Part of a small language model's weights.
Size: 12 layers, width 160, MLP 640 tanh GELU, vocabulary 8192, 4.32M parameters.
Training: a variant of Adam for these matrices, 89M tokens, 5406 steps.
Each number is 128 + 24 x the weight over its row's rms, rounded and kept within 0 to 255. Layers, rows and columns count from 0. The size above them is the row's rms in percent of the matrix's.

# layer 4 attention key, 64x160, rms 0.062, rows 54-63, columns 0-159
size [101 110 108 133 130  97 117 128 109 108]
[[124 196 131 143 109 107 122 164 160 131 107 142 129  71 156 105 105 176 107 142 166 139 110 132 131 179 159 178 134 100 139 112 140 144  95  95 142 122 117  81 122 132 122 132 166 134 163 168 122 123 149 114 140 155 157 144 106  90 135 125 100 104 124 137 129  96  47 127 119 159 154 118  90 122 107 155 133 118 114 149 117 116 110  72 110 141 153 149 101 111 158 127  98 108 169 137 118 151  96 127 117  99 101 119 144  98 143 137 154  95 122 120 114 131 144 108 115  80 114 114 124 131 123  80 102 123 130 120 154 128 126 131 120 124 106  83 135 117 112 132 149  91 143 134 118 138 149 120 139 169 114 149 143 128 127 133 174  92 166 133]
 [103 100 117 171 140 144 142  96 166  69 151 173 157 109 102 144 134 152 133 118 133 118 192  97 120  80  80 132  75 143 104 129 131 116 109 116 138 135 156 176 119 128 117 101 124 117 117  87 150 152 159 138 104 130 160  94 115 140 118 110 121 154 142  82 130 143 128 176 124 123 122 163 170 100 142 143  87 117 137 123 135 140 164 111 124 119 147 167 158 142 138 126 125 150 119 118 156 124 141 120 123 138 121 145 131 170 116 154 121 123  99 143 120 142 114 140 117 113 160 112 112  97 129 151 129  83 105 125  95 142 129 162 140  94 184 108 108 150 133 124 136 125 105 123 202 138 148 112 140  93 147 151 134 108 128 120 108 159  82 106]
 [193  89 131 120 118 134 100 126  92 163  98 122 128 124 126 116 151 108 125 137  92 113 125 119 130  75 120 116 112 134 107 104 140 136 158 133  91 116  75 139 140 130 121 137 135 141 127 151 122 113 137 135 134 155 105 142 115 130 120 147 151 186 142 148 138 155 152 173  94 159 111 147 146 110 138 101 140 127 127 124 120 104 176 138 124 136 103 112 153 170  84  90 140 144  89 134 108 108 190 136  89 114 130 137  95  63 156 124 152 147  77 120  92 135 132 126 133 146 163 148 105 130  95 123 121 155 128 110 111 148 118 165 125 114 122 130 118 157 151 164 118 150 142 129  86 105 113 127  60 142 168 112 127 140 154 100 135  78 136 121]
 [ 90 140 128 112 143 140  99 142 141 163 116 128 149 107 127 127 158 141 122  93 124 150 128 128 134 121 113 114  65 113 111 127 135 136 117 144 135  77  60 115 201 134 140 122 156 130 149 118 148 164 119 154 133 135 116 142  91 116 161 132 129 135 128 115 134 137 171 151 113 103  98 172 149 119 140 139 117 107 156 122 118 109 120 127 123  82 144 177 130 190 156 114 119 144 146 131 106 150 147 137  72 122 114 158 142  94 131 142 121 148 130 101 117 133 146 110 116 132 124 159 100 136  99 114 125  87 126 106 111 125 134 120 120 115  93 157 148 139 117 124 118 116 110 110  38 131 106 141  50 132 161 167 129 138 143 140 135 109 168 133]
 [139 165 119 115 128 133 107 141 111 199  99 100 125 130 127 122 140  95 137 141 120 122  83 132 140 133 136 103 166 121 142 160 154 102 116 161 111 103  70 136 157 144 143 162 128 152 118 152 132 137 116 110 131 116 116 144 112 104 125 132 141 195 145 164 147 131 176 106 134 103 132 160 132 123 110 102 153 131 158 136 132 130 123 138 143 134 106 117 152 165  97 112 130  99 138 119  92 122 141 137  55 151 160 106 101  95 113 137 142 135 129 102  99 112 125 120 118 141 132 158 161 155 109 135 132 127 123 154 135 142 143  72 120 145 132 123 147 108 113 106 125 146 160 131  56  82  75 142  68 168 120 128 144 152 132 117 118 122 182 111]
 [159 177 127 155 139 125 128 137 120 142 125 145 123  97 123 130 121 135 138 136 112  94 153 144 121 184 105 143 141 110 164 154 130 105 178 125 146 149 179 132 149 112 118 117 176 122 104 123 117 139 131 146 123  99 103 121 156 135 111 102 123 149 109 124 129  82 133 112 159  80 162  95  98 178 122 171 126 128 150 138 149  98 134 101 129 133 122 131 119 134 183 134 110 127 136 131 130 163  84 117 147 131 149 105 159 180 113 143 138  66 147 100 126 130 137 108 126 153  96 145 152 132 143  85 135 101  92 123 148 154 165  97 160 121 129 117 132  61 114 122 110 119 101 151 134 152 153 115 168 143 147 145 137 105  77 131 110 176 153 148]
 [195 178 134 109  76 138 122 127 119 180 119 116 100 126 145 110 131 123 124 120 141 122  76 135 142 162 120 142 128 106 115 124 116 145  99 151 113 104  84 121 172 135 130 142 111 139 161 140 118 121 139 112 100 154 120 135 111  97 150 129 146 148 118 178 122 138 160 138 102 128 127 158 107 152  98  99 164 126 128 124 116  90 128 134 142 131 107 120 111 176 116  77 142 131 157 150 119 124 132 157  49 104 153 137  72  47 146 111 165 137 124 118  94 143 132  94 135 167 116 123 155 164 120 115 123 150 131 125 115 139 141 137 107 113 131 121 130 120 124 139 127 122 151 109  52 122 101 138  86 154 140 135 127 136 122 120 142 107 149 132]
 [133 154 143 112 139 130 134 119 146 179 140 145 129  99 137 110 123 104 129 117 145 132 106 134 127 132 120 122 130  98  99 117 135 132 107 152 116 101  39 145 164 133 122 136 143 136 154 128 128 125 130 165 107 169 137 132 111 105 136 119 154 149 136 141 133 146 158 147 122 102  97 189 150 128 148 104 136 114 146 113 102 121 121 116 134 125 127 163 122 196 133 106 127 134  99 121 114 124 135 149  41 106 143 119  94  85 137 148 140 135 131 119 120 150 139 110 121 157 116 146 139 122  97 114 116 111 135 104 128 129 150 115  82 156 148 147 108 142 143 146 109 136 128 123  33  95 110 144  42 146 134 162 113 135 140 109 134  93 155  98]
 [125 112 102 142 146 150 108  99 116  88 122 129 152 120 132 159 141 138 127 143 131  97 145 108 126 124 114  85 147 178 144 140 124  89 135 126 144 166 196 172  79 105 131 114 120 114  98 103 130 140 135 131 114  77 144  92 163 160 131 139 116 164 130 127 142 115 134 125 161 102 136 104 148 121  99 142 125 145 126 121 129 154 133 157 141 130 126  85 162  83 115 159 128 130 113 125 131 115 105 139 187 161 115 121 119 180  86 103 114 115 111 120 137 135 116 133 148 120 115 104 145 117 156 163 154 130 142 175 128 142 143 112 165 105 158 119 120 119  95 111 137 155 114 157 219 139 151 127 193 110 128 104 123 130 109 125 108 151  98 150]
 [109  96 130 116 110 120 113 160 117  89  93 163 134  90 101 120  94 185 108 146 135 117 163 142 133 106 151 173  68 114 116 119 111 167 132  96 126 121 112  82 126 145 138 101 154 112 164 154 117 113 182 135 115 142 128 123 139 139 111 136 117  70 131  88 125  92  72 157 101 135 130 101  69 155 151 164 127 133 109 131 129 120 128 109 101 136 156 150  88 114 174 123 110 129 146 146 149 148 115 101 144 115  96 144 136 112 144 124 112 110 122 133 152 143 142 159  98 104 107 119  94 120 142  67 117 128 130 145 137 150 102 153 143 146  88 122 141 152 142 170 121 106 143 135 145 156 132 138 120 116 140 155 138 110 129 126 173  86 163 128]]
# layer 4 attention query, 64x160, rms 0.0586, rows 55-63, columns 0-159
size [119 117 143 144 109 124 138 103 118]
[[149 167 153 100  97 126 148  97 134 129 133 160 136 150 120 107 118 104 194 149 113 144 131 148 145  96 163 129 104 148  90 115 126 128 145 146  84 106 113 104 115 126 124  84 111 155 138 103 161  57 142 135  96 133 134 118 113 137 115 136 100  91 112 118 160 161 136 136 133 149 141  91 112 177 167 121 164 139 110 167 166 159 122 105 173 131 116 164 111 117 105 131 132 157 102 135 124 132 138 121 157 122 126 154 149 112 160 129 139 117 128 111 160 148 115 101 149 137 107  51 147 161 133 112 121  93 117  79  85 117 122 139 103 148 160 135 121 122 140 128  86 134 119 162 130 139 154  83 141 128  78 109 133 139 139 148 112 129 100 122]
 [180 124 164 156  89 130 151 109 125  83  98  98  99 170 147 107 132 138 140 156 147 105 153 113 135 132 127 140 171 132 145 106  83 119 144  69 121 149  94 130 139  97 113 157 134 148 177 142  93 109 129  99 188 166 147 150 106 110 116 104  85 125 112 146 136 154 108 155 135 149 132 101 115 119 138 112  97 178 137 150 162  90 129 115 127 145 159 131 129  78 140 129 149  74 116 119 129 114 123 123 125 139 152 142 138 113 166 133 161 148 160 163 111 130  71 150 119 134 152  87  99 137 114 141  99 171 119 135 145 135 142 135  95 121 119  99 122 124 126 117 167 115 117 155 116 143 137 120 138 124 113 108 147 139 158 152 107 171  97 110]
 [ 91 166 161 146 131 128 156 108 128 107 131 140 119 172 129 107 155 148 120  93 168 126  94 181 185 160 156 125 126  95 150 125 159 111 126 127 118 102 104 118 144 148  88 151 122 138 136  94 117 122 134 123 104 159 142 120 103 106 111 104 123 111 141 152 131 169 144 168 160 153 135 137 125 123 132  98 157 122 112 175 134 164 114 153 145 135 119 120 109 131 130 108 163 122 148 142 121 152 152 114 111 147 130 175 126 148 158  89 141 100 142 140 135 126 109 115 180 128 125  79 140 113 151 171 171 138 103 142 132 104 113  80 109 128 135 115 116 134 122 114  86  83 192 137 121 157 134  90  99 175  99 130 151 118 151 153 117 150  85 108]
 [ 97 107 108 157  96 113 137 139 130 145  93 108 123 151 128 120 144 153 105  94 148 152 149 145 152 156  94 122 118  75 115 119 104 123 111 103 116 134 141 129 154 140 119 158 138 136 205 124  99 156 121 129  95 156 134 140 146 118 111 116 134 122 135 159 120 135 104 141 142 124 128 104 112 105  90 110  94 115 118 141 101 127 115 159 146 109 138 112 126 117 118  89 159  89 182 120 130 144 111 148 106 118 192 148 110 126 116 102 106 135 146 131 146 119 127 105 115 143 106 128 129 117 146 162 152 155  98 176 162  89 154 122  90 117  91  99 133 171 128 138 188  88 152  61 146 192 144 159 112 143 138 125 125 153 118 133 154 149 111 152]
 [103  98 116 167 170  94  95 151 159 164 177 140 104  91  72 138 140 155 172  96 135 144 146 157 117 129 158 118 124 123 166 131 143 130 114 178 149 137 149 141 155 141 180 117 121 111 164 133 188 124 108 119 132 112 130  88 124 165 130  86 142 156 153 137 123 126 151 122 125 102 102 187 166 130 110 146 104  81 153 124 115 149 112 109 153 116 159 135 119 158 129  96 100 140 114 108 175 121 111 151 128 122 137 118 114 133  96 123 103 139 128 146 132 122 137 118 125 120 108 160 112  99 137 147  93  88 105 128 125 112 156 107 139  97 122 140 139 136 115 131 133 163 152  71 136 153 135 144 125 142 159  93  94 106  92 143 138 161 126 106]
 [154 119 120 173 102 139  94 139 123 123 118  86  84 140 142 133 185 109 126 111 142 166 146 112 145 148 111 123 148 112 171 139 143 114 107  92 166 149 142 138 141 111 100 144 139 151 137 151  86 163  75 134 179 131 124 146 151 103 158 106 122 143 135 131 113 159 106 118 124 150 120 108 105 105  85  87 106 157 151 157 113  75 116 137 118 137 149 120 179 124  86 117 139 116 111 139  75 131 101 131  87 121 165 149  97 130 103 110 158 144 143 137  96 115 115 110 153  91 151 164 113 126 115 144 108 157 107 149 167 126 145 109 151 111 110 141 111 123 102 110 195  93 130 136 144 162 134 123 123 156 118 128 134 143 178 137 107 121 121 149]
 [138 169 154 138  62 130 141 136 113 123 106 135 113 134 118 139 171 176 152  81 145 141 128 151 184 133 111 127 107  78  84  99 130 117 104 141  92 102 136 119 153 105  58 143  94 164 174 120 108 148 148 131 120 149 112 175 121  98 147 133  96 124 119  95 129 170 133 166 170 156 148  72 103 104 119  94 132 141 125 148 120  95 112 118 127 136 137 134 142 118  93 117 154 133 129 170 104 159 132 132 102 103 167 174 147 103 125 100 129 140 146 144 121 127 104 114 135 139 120 116 131 128 139 152 142 155 112 152 170 109 152 103 132 164 122 131 124 168 124 114 163 111 131 125 114 157 142 127 125 133 148 128 148 171 148 131 141 128 101 157]
 [114 128 109 120 166  86 104 151 144 172 151 114 148 143 100 139 108 104 145 143 112 160 137 132  86 103 123 113 114 108 136 159 145 123 116 114 107 162 146 130 104 152 154  98 158 132 134 142 134  91 115  98 125 140 112  99 146 145  81 121 145 144 158 143 156  74 117  71 157 148 145 151 109 145 109 132 116  88 126 130 118 158 143 136 155  79 145 157 127 118 128 141  99 113 155  85 132 126 119 164 158 128 112  74 117 112 132 156 145  94  97 103 180 128 131  91 168  90 127 128 132 125 122 139 140  83 103 107 131 128 116 133 103  93 122 135 158 162 137 154 128 121 130 101 145 127 145 146 122 171  90 145 128  85 127 163 178  88 165  99]
 [128 115 168 141 124 131  96 106 122  94 166 127 106 136 159 121 149 141 151 120 126  98 132  95 121 137 133 145 148 166 158 120 139 139 130 127 142  99 102 156 120 128 122 148 113  89 109 115 145 136 140 120  96 128 130 118 145 173 151  91 127 120 112 123 119 164 149 134 101 112  97 185 183 151 110 143 114 112 143 123 134 116 132 111 113 150 125 131 106 160 154 125 107 160  76 123 141 115 147  92 113 148 123  62 116 127 164 146 162 131 175 156  89 118 105 159 141 128 137 157 126 108 111 111  87 122 145 102 158 150 108 115 174 121 134 131  87  75 134 123 123 130 113 205 126  82  65 111 139 132 138 115 101  77 119 115 114 126 123 111]]
# layer 4 attention value, 64x160, rms 0.0908, rows 32-43, columns 0-159
size [ 73  74  82  75  85  88  90  76  79  86 103  84]
[[133 131 105 135 124 123 124 151 169 147 114  83 131 112 162 133  86 116 132 136 101 128 141  96 155 104 147 118 104 145 144 115 119 119 127 144 143 103 135 162 116 188 112 158 106 146 116 138 147 157 121 109  53 116 152 113 101 152 168 125 132 177 130 177 142 145  95 138 114 142 117 177 136  75  62 119 158 101 116 152 182 153 129 130 131 142 105 139 138 134 118  84 165 108 164 101 134  88 127 135 111 133 174 123 128 112 124 116 128 141 129 137  96 112 111 104 132 134 185 120 101 139 122 124 113 124 115 132 154 112 164  93 125 103 100 111 117  89 113  83 131 125 125 125 132 113  97 148 140 155 126 137 112  77 167 123 104 141 119 108]
 [ 98 109 131 163 170 134 135 141 118 134 130 126 147 121 150 119 122 129 112 150 134 124 135 130 141 121 189 123 151 147 162 118 161 123 180 103 182 134 116 161 136 147 135 182 154 104 145 139 142 111 107 124 103 129 120 114 140 157 119 127 132 196 170 174 125 129 123 106  86 108 105 180 153 112  88 120 146 100 115 163 126 119 151 178 139 144  91 110 144 139 104  81 135  87 164  84 147 113 132 116 115 152 130 122  82 119 133 119 107 120 134 129  95 109 127 117 146 141 140 150 135  90 106 122 155 121 107 149 149 120 131 114 128  89  78 142 141 100 110 109 177 131 115 139 138 115 121 143 149 147 142  64  85  91 154 111 129 125 122 140]
 [136 130 122 130 140 134  83 146 141 109 145 113 156 104 104 122 156 145 145 124 129 112 143 148  83 161  88 126 110 130  84  78 160 128 136 128 120 148 139 104 123  83 142 104 152 105 139 113 130 130 105 153 213 141 127  90 149 116 109 112 156 103 113  89 115 107 133 134  89 125 116 122 150 160 155 153 116  99 127 131  91 109 168 100 130 108 140 120  97 112 107 133 147 180 130 135 157 126 147 141 118  79 111  73  99 114 114 170 114 126 126  80 159 133 100 103 184 149 135 128 118 135 133 120 147 147 103 142 148 137 151 169 116 112 131 162 129 147 144 176 178 141 148 118 127 124 162 129 129 120 163 111 133 153  89 109 144  85 135 118]
 [110 115 107 127 146 153 117 141  95 119  83 141 109 152 149 125 146 131  91 149 110 141 103 111  87 136 180 123 177 143 149 108 115 121 126 106 160 172 121 143 150 104 140 140 108 122 123 153 122 144  85 109 177 139 122 128 195  94 120 138 129 129 157 122 112 116 120 103 118 125 127 176 110 128 151 116 129 143 115 101 137  64 126 159  96 153 122  91 141 111 140  97 115 126 124 198 170 151 113  98 122 169 109 178 111 127 135 112 160 129 136 145  99 102 157 131 140 124 128 141 136 159 140 117 168 147  90 137 112 148 104 151 120  93 112 120 110 110 112 117 161 181  94 113 125 142 136 179 147 133  96 100 143  94 141 121 157 131 136 155]
 [122 112  85 168 161 140 143 132  78 133 134 121 129 129 146 122  83 111 123 150 122 102 154 103 156  96 123 123 182 167 135 113 113 129 158 113 151 155 112 173 112  79 129 149 129 103 115 128 145 103 101 159 137 130 151  96 105 127 141 149 153 162 147 118 118 144 134 146  97 128 109 145 145  99  94 101 120 161  71  61 122  84 160 158 127 131 111 104 149 142 100 118 133  76 125 152 153  93 133  95 135 128 125 105 118 102  84 147 143 132  99 154 106 109 133 122 160 152 136 171 128 108 133 124 151 135 133 132 153 126 125 138 147 148  96 127  68 123 171 112 136 160  98 140 108 101 103 151 135 100 159 138 117 143  93 135  84 143 137 116]
 [127 134 138 157 167 120 116 126 144 135 160  88 157 120 103 131 153 141 152  69 167 144 135 140 105 145  87 122 135 104  84  97 154 128 135 148  76 143 159 113 108  98 132 120 156 136 121 108 146 144  88 189 131 130 133 100 117 124 106 121 130 138 113 103 124 120 140 129 109 133 150 106 138 131 114 131 130  93 122 133 105 172 137 127 154  84 129 117 139 123 101 141 142 163 130 126 119 135 136 177  95  76 135  82  95 110 113 161  82 105 116  70 151 133  98  95 181 165 134 161 162 104 144 128 151 141  90 103 154 148 146 121 120 160 123 150 145 188 155 135 159  99 117 130 125 116 154 106 131 129 155 144 113 167 122 106 141 127 130 106]
 [131  99 123 112 111 120 145 117 154 134  82 107  91 156 147 137 137 135 106 116 118 143 113 102 113 108 114 135  83  91 103 142  90 127 129 127  79 137 129  80 129 120 129 140 169 134 140 113 173  94 129 113 173 155 135 166 132 117  89 166 127  99  98 127 117 104 135 112 124 117 146 105 125 157 171 148 115 112 145  99 122 127  83 113 160 110 149 112 143  90 141 119 113 131 132 171 149 168 109 131 141 133  96 145 152 147 148 124 145 160 141  82 164 146 151 130 145 102  92 143 130 145 194 123 157 114 113 143 113 151 113 175 113 136 117 116 160 146 130 150 146 142 115  92 141 137 192 121 115 122 100 167 156 134 144 114 181 111 132 181]
 [141 131 149  96  93 144 132 130 239 123 148 147 136  91  82 114  89 124 141 158  92 117 131 150 150 119 114 140  89 117 102 154 118 119  87 148 120  91 127 107 136 130 153  96 113 116 134 128 114 136 150 122  72 124  90 122  96 153 141 125 107 119 109 130 133 143 136 150 135 108 104 126 161 160 124 148 128 138 176 153 123 117 153  91 158 114 134 128 117 127 160 154 119 174 105  98  89 105 131 142 134 100 132  98 153 136 128 181 126 144 116  82 159 135 110 166  89 102 133  75 124 181 131 123 104 132 137 115 102 118 131 110 135 115 183 142 110 101 161 166 141 118 159 149 133 134 118 112 131 109 141 137 120 127 129 135 131  99 122 122]
 [139 159 164  89 106 128 126  95 114 131 172 101 195  98 116 125 159 146 171 114 150 109 146 164 127 155  92 133  85 111 100  98 154 104 116 165 125  97 140  97 128 123 129  85 122 127 116 132  68 171 121 155 113 100 110 120 111 130 161 107  96 109 123 130 140 138 148 168 142 146 132  68 116 138 139 105 180  94 112 159 127 161 148 115 131 112 132 145  61 140 135 148 150 168 119 126 126 125 136 160 107 116 167  94 117 102 149 114  87 128 146 145 139 141 102  97 104 144 138 100 133 151 105 138 100 122 119 123 157 126 148  86 154 109 160 127 150  97 139 137  89 114 152 150 137 115 129 119 144 133 152 149 123 149 101 142 121 110 125 136]
 [102 105 105 106 144 151 160 139 156 120 140 150 132 116 139 118 159  78 159 149 124 113 140 114 125 108 108 125 131 114 105 121 103 140 156 121 143 107 116 142 138 114 154  98 161 126  96 155 111 140  67 175 169 114 121 160  97 159 115 183 124 118 113 112 126 133 115 110 118 174 107 121 166 157 135 119 108 115 175 107 118 138 184 148 134 102 117 120 169 136 117 158 155 104 122 133 105 137 146 132 127  85 121 105  92 142  92 149  80 143 106  71 107 121 147 131 149  90 142 163 117 160 127 115 160 116 107 103 136 108 108 112 113 111 136 151 113 132 145  99 157 155  63 141 150 139 148 128 131  99 139 175 149  93 166 153 115 105 126 149]
 [148 109 157 154 154 115 115 120 137 125 133 100 124 128 106 125 101 147 138 139  99 115 125 139 141 149  89 123 144 143 126 117 100 133 106 123 123 157 127  90 126 121 151 155  87  89 162 126 154  99 137 128 168 188 140  84 131 105 145 117 145 119 131 117 116 141 137 142 103 104  70 134 138 131 174 151  84 127  91 156 138  82 102  98 141 125 152 145 106  89 120 125 102 153 129 133 154 107 127 138 148  92 115  87 160 129 128 144 180 130 129 120 165 143 108 116 130 133 137 133 143 170 136 123  80 158 164 124 124 116 159 151  90 176 110 136 117 106 109 167 151 115 177 103 116 144 122 137 139  91  86 137 109 191  79 119 105 161 127 110]
 [127  95 127 129 156 131 141  95  24 119 114  93 152 120 147 116 164 100 160 124 129  89 156  98 144 130 129 113 115 123 118 110 110 122 146 151 142 115 120 136 122 108 120 157 141 122 141 119 154  89 126 164 194 143 137 115 122 123 148 142 161 121 158 102 118 136 113 121 108 152  89 108 137 146 183  83 150 143  95  96 126 117 127 170 137 124 129 138 115 118  77  98 132  94 143 166 158 122 161 128 134 150 132  91 127  90 110 104 101 134 128 159 124 122 132  84 145 162 113 191 140 144 111 124 128 111 126 126 167 132 121 140 128 173 102 112 121 116 137  96 131 147 118 161 115  96 123 140 153 110 138 133 123 164 101 135  69 125 129 150]]
# layer 4 attention output (transposed), 64x160, rms 0.089, rows 32-43, columns 0-159
size [ 74  77  85  81  91  95  89  83  86  87 111  85]
[[132 137 143 151  79 154 128 130 140 137 125 167 129 113 117 124 106 127 173 134 122 106 116 173 131 151 122  81  95 149 107 132 178 124 128  96  98 117 112 124 110 114 137  95 171 109 106 111 139 119 142 154 138 137 108 144 128 109 139 142 153 115 115 110 156 113 189  70 108 133 136 151 134 129 155  97 120 182 118 135  84 143 121 115 163 151 127 158 127 123 148 155 101 171 102 165  96 133 108 149 126 121  82 116 116 161 162 135 143 110 158  89 142 145 105 131 139 106 130 126 148 108 146 108 107 115 163  94  69 154  97 112 158 139 179 104 133 120 139 147  80 142  73 128 135 132 142  94  94 121 118 149 159 132 129 158 148 116  98 130]
 [169 158 135 118  97 139 122 116 161 121 139 119 118 106 100 138 137 150 126 141 138 145 107 135  98 154  83  97  89 138 115 145 157 156 108 105 101 107 162 147 130 125 140 113 123 125  95 103 106 172 158 131 105 149 119 114  99  96 161 123 112 106 111 116 157 137 179 133 128 150 108 136 124 131 162 133 131 165 127 145 119 133 105 133 175  81 124 140 165 131 146 140  99 149  99 156  77 123 125 158 139 103  78 139 147 170 153 146 152 137 146 132 130 185 111 119 130  92 102 124 158 157 106 119 100 115 146 108  62 127 131 138 169 144 167 112 117 138 156 161  91 112 127 147 105 112 147  89  87 124 137 161 109 127 117 142 161 103  77 146]
 [102 119 111 136 149  98 150 101 149 128 119  91  89 122 125 111 126 112 116  82 166 218 135 119 100 151 121 154 132 153 149 152 114 140 111 142 139 135 137 143  92 125 110 148  99 139 145 102  92 111 138 111 103 148 151 185 124 117  98 141  99 109 128 120 140 131 107 187 176 118 120 151 104  98 159 107 134 117 145 107 145 129 126 133 134 113 132 109 149 121 146 125 129 112  71 121  87 146 133 100 119 129 193 212 145 129 113 119 119 193 131 160 136 101 120 144 154 100 118 130 140 134 123 143 129 147 123 150 147  88 147 134 126 154 110 129 102 172 121 113 127  88 167 134 137  94 124 154 123 107  92 129 109 118 130 124 134 131 107 137]
 [ 98 130 103 108 142 153  99 104 140 142 183 107 136  91 123 158 160 158 110 132 115 106 113 136 125 134 104 127  84 132 131 181 126 183 129 153 123 119 175 131 161 131 148 119  97 129 142 117 181 138 144 134  48 134 137 113  94 151 158 119  83 135 121 128  97 136 125 119 153 117 132 110 132 138 150 153 155 101 151 135 101 166 107 123 137 125 140 154 150 178 113 143 123 130 158 102 111 152 138 143  96 111 137 134 123 149 103 110 113 140 101 139 128 154 130 115  65 115 106 120 136 158  94 128 132  69 112 108 113 140 115 115 162 131 128 126 159 122 167 140 108  95 194 147 130 123 132 110  95 133 167 130 114 167  86 109 133 108 108 141]
 [122 140 103 113 122 150 119 117 186 118 153 110 130 123  81 158 101 149 136 145 151 151 140 114 129 161 111 126  76 113 102 140 118 177  80 163 100 116 164  99 131 171 159  91  94 126 143 117 131 142 160 165  81 110 133 141 126 120 164 113 113  86 113 137 133 123 118 129 112 132 131 144 155 144 125 134 114  97 174 142 103 174 132 131 140 114 136 133 108 111 146 127  99 156 163 116  95 138 118 170 114  87 140 124 147 163 150 141 119 127 136 113 143 155 123 106  99 106  88 164 149 127 120 111 121  94 121 105  73 138 129 120 133 146 184 170 142 131 128 176 135 120 137  92 128 121 118 125  94 167 129 132  90 111 109 100 158  90 105 162]
 [128 150 130 148 123  92 161 151 150 130  93  93  77 135 112 106 112 130 126 142 150 193 153 142 107 144 121 142 163 152 155 117 113 115 118 108 152 167 108 141 118 124 128 120 120 112 137 101  78 127 142  92 174 137 125 186 112 134 101 126 124 119 122 147 148 114 116 156 152  91 102 129 101 124 158 107 114 118 140 133 160 102 136 141 159 116 142  97 140  78 128 141 129 116  73 119 106 128 123 106 175 135 181 188 151 141 115 133 131 182 147 135 132  75 135 134 145 106 134 127 120 144 141 144 125 172 139 169 107  98 147 141 128 133 126 129  75 120  72 116 122 136 126 111 123 107 101 160 127 126  70 142 123  95 149 142 121 143 102 152]
 [ 98 135 129 126 150 113 120 126  95 144 150 104 100 136 166 150 126 145 123 137 135 118 156 150 155 146 102 137 150 168 147 130 126 128 143 110 144 158 144 145 139 152 109 146 100 136 152 149 121 121 155 106 106 121 147  95 119 145 120 128 106 139 178 150  90 121  73 151 131 103 148 108 111 140 109 113 163 126 108 133 126 102 115 152  94 152 128 143 155 133  76 144 143 119 162  87 174 115 138 108 149 158 186 120 122 105  76  99  95 100 118 122 129  60 142 105 106 122 166  99 106 123 133 149 133 118  95 146 164 137 110 104 138  99  94 109 128 157 118  86 125 139 135 160 148 175 139 147 167 140 113 101 145 138  94 116  56 167 128 142]
 [130  98 151 144 125 118 111 110 102 118 126 157 150 166 166 129 125 103 149  94 120 139 127  89 153 144 148 143 154 127 136 105 149 124 137  98 128 147  96 131 110 139 111 156 171 119 114 149 141 107  98 136 148 167 162 139 166  93  94 116 162 117  93 108 114 127 123 123 121 160 119 144 105  69 105 116 116 143  89  99 137 163 131 144  92 136 113 129  92 122 145 143 152 108 139 126 128 106 124 112  66 157 102 130 105  92 187 139 141 122 133 123 131  89 124 143 180 140 151 127 114 117 136  89 143 146 141 104 176 110 141 102 113 143 108 109 151 158 121 127 132 123  87 142 145  90 139 160 163  97  87 118 141 154 142 121 167 180 172  86]
 [138 116 158 157 136  88 128 155 114 106 106 150 112 162 115  62 101  76 110  94 117 156 122 126 137  91 157 123 166 123 128 131 133  70 162 112 132 115  66 143  98 104 127 106 185 121 116  91  98 121 109 116 146 129 133 157 165 150  87 137 173 127 130 102 177 110 156 134 160 123  92 141 142 112 136 154  98 138  97 135 159 118 143 107 141 125 117 115 136 124 139 136 114 144  82 151 104 137 130 101 139 160  98 152 135  91 128 132 153 103 140 145 127 130 138 159 180 126 125 160 144 122 154 126 129 175 129 138 140  79 136 150  97 161 124 105 106 114 126 115 126 112 144 116 148  92 121 123 159 118 132 137 147 132 166 167 137 147 139  84]
 [124 130 117 160 133 110 124 127 132  98 167  83 153 149 121 134  98 165 164 113 119 147 140  89 137 162 117 144 142 178 129 119 128 143 105 123 120 144  91 110 133 110  91 101 146 141 136  94 169 138 146 151 125 189 160 130 134  92 145  94 130  95 120 118 135  99  54 152 151 151 110 132  97  96 126 156 161 162 109 122 137 144  98 190 134 155 136 125 159 110 140 138 122 144 158  86  90 129 112 121 116  93 162 122 152  95 145 131 142 129 147  97 152  95 108 124 149  92 108 123 132 160 140 122  94 127 124 113 112 134 134 113 153 169 133 128 138 120  88 172 108 136 158 116 118 111 113 146  83 142 115 112 118 150 142  87 169 126 109 162]
 [ 94 103 110  88 137 155 138 104  97 141  99 167  77 104 146 109 132 118 117 102 180 176 123 106 108 151 117 160 108 108 106 166 122 125 106 163 130 115 159 171 141 164 129 145 126 121 148 146  97 129 118  84 122 103 121 149 142 144 115 146 114 152 160 140 106 154 149 156 119 139 154 155 111 141  98  92 109 121 149 107 102 143 125 125  91 116 125 119 138 148 145 114 134  99 121 156 122 103 133 167  86 197 143 171 114 131  92 146  87 164 120 132 149 124 159 134 112 152 125 135 130  68 147 130 164 118 122 143 128 103 100 123 133 115 142 131 105 198  99 108 149 126  85 118 129 138 116 149 122 174 140 104 132  96 102 115 152 112 111 135]
 [110 172 129 107 122 131 104 148 143 102 127 130  84 151 111 112  58 144 121 132 169 170 139 142 151 137 105 120 103 124  86 143  93 121 111 160  99  89 145 144 126 164 135  85 127 129 139  82  97 140 138 127 100 108 123 123 136 143 139 138 108 103 172 119 161 118 114 185 121 136 114 148 161 166 107 180 131 120 121 135 145 136 122 132 125 119 124 132 171 130 150 127  99 156 134 106  91 131 112 147 130  94 153 143 144 112  92 142 109 106 138 118 134 162 155 112 129  98  93 179 149 120 154 134 132 132 108 150  78 129  99 155 118 134 165 146 101 152 132 142 114 130 165  99 126 143 110 128 110 193 173 136 115 105 120 119 156  79  89 135]]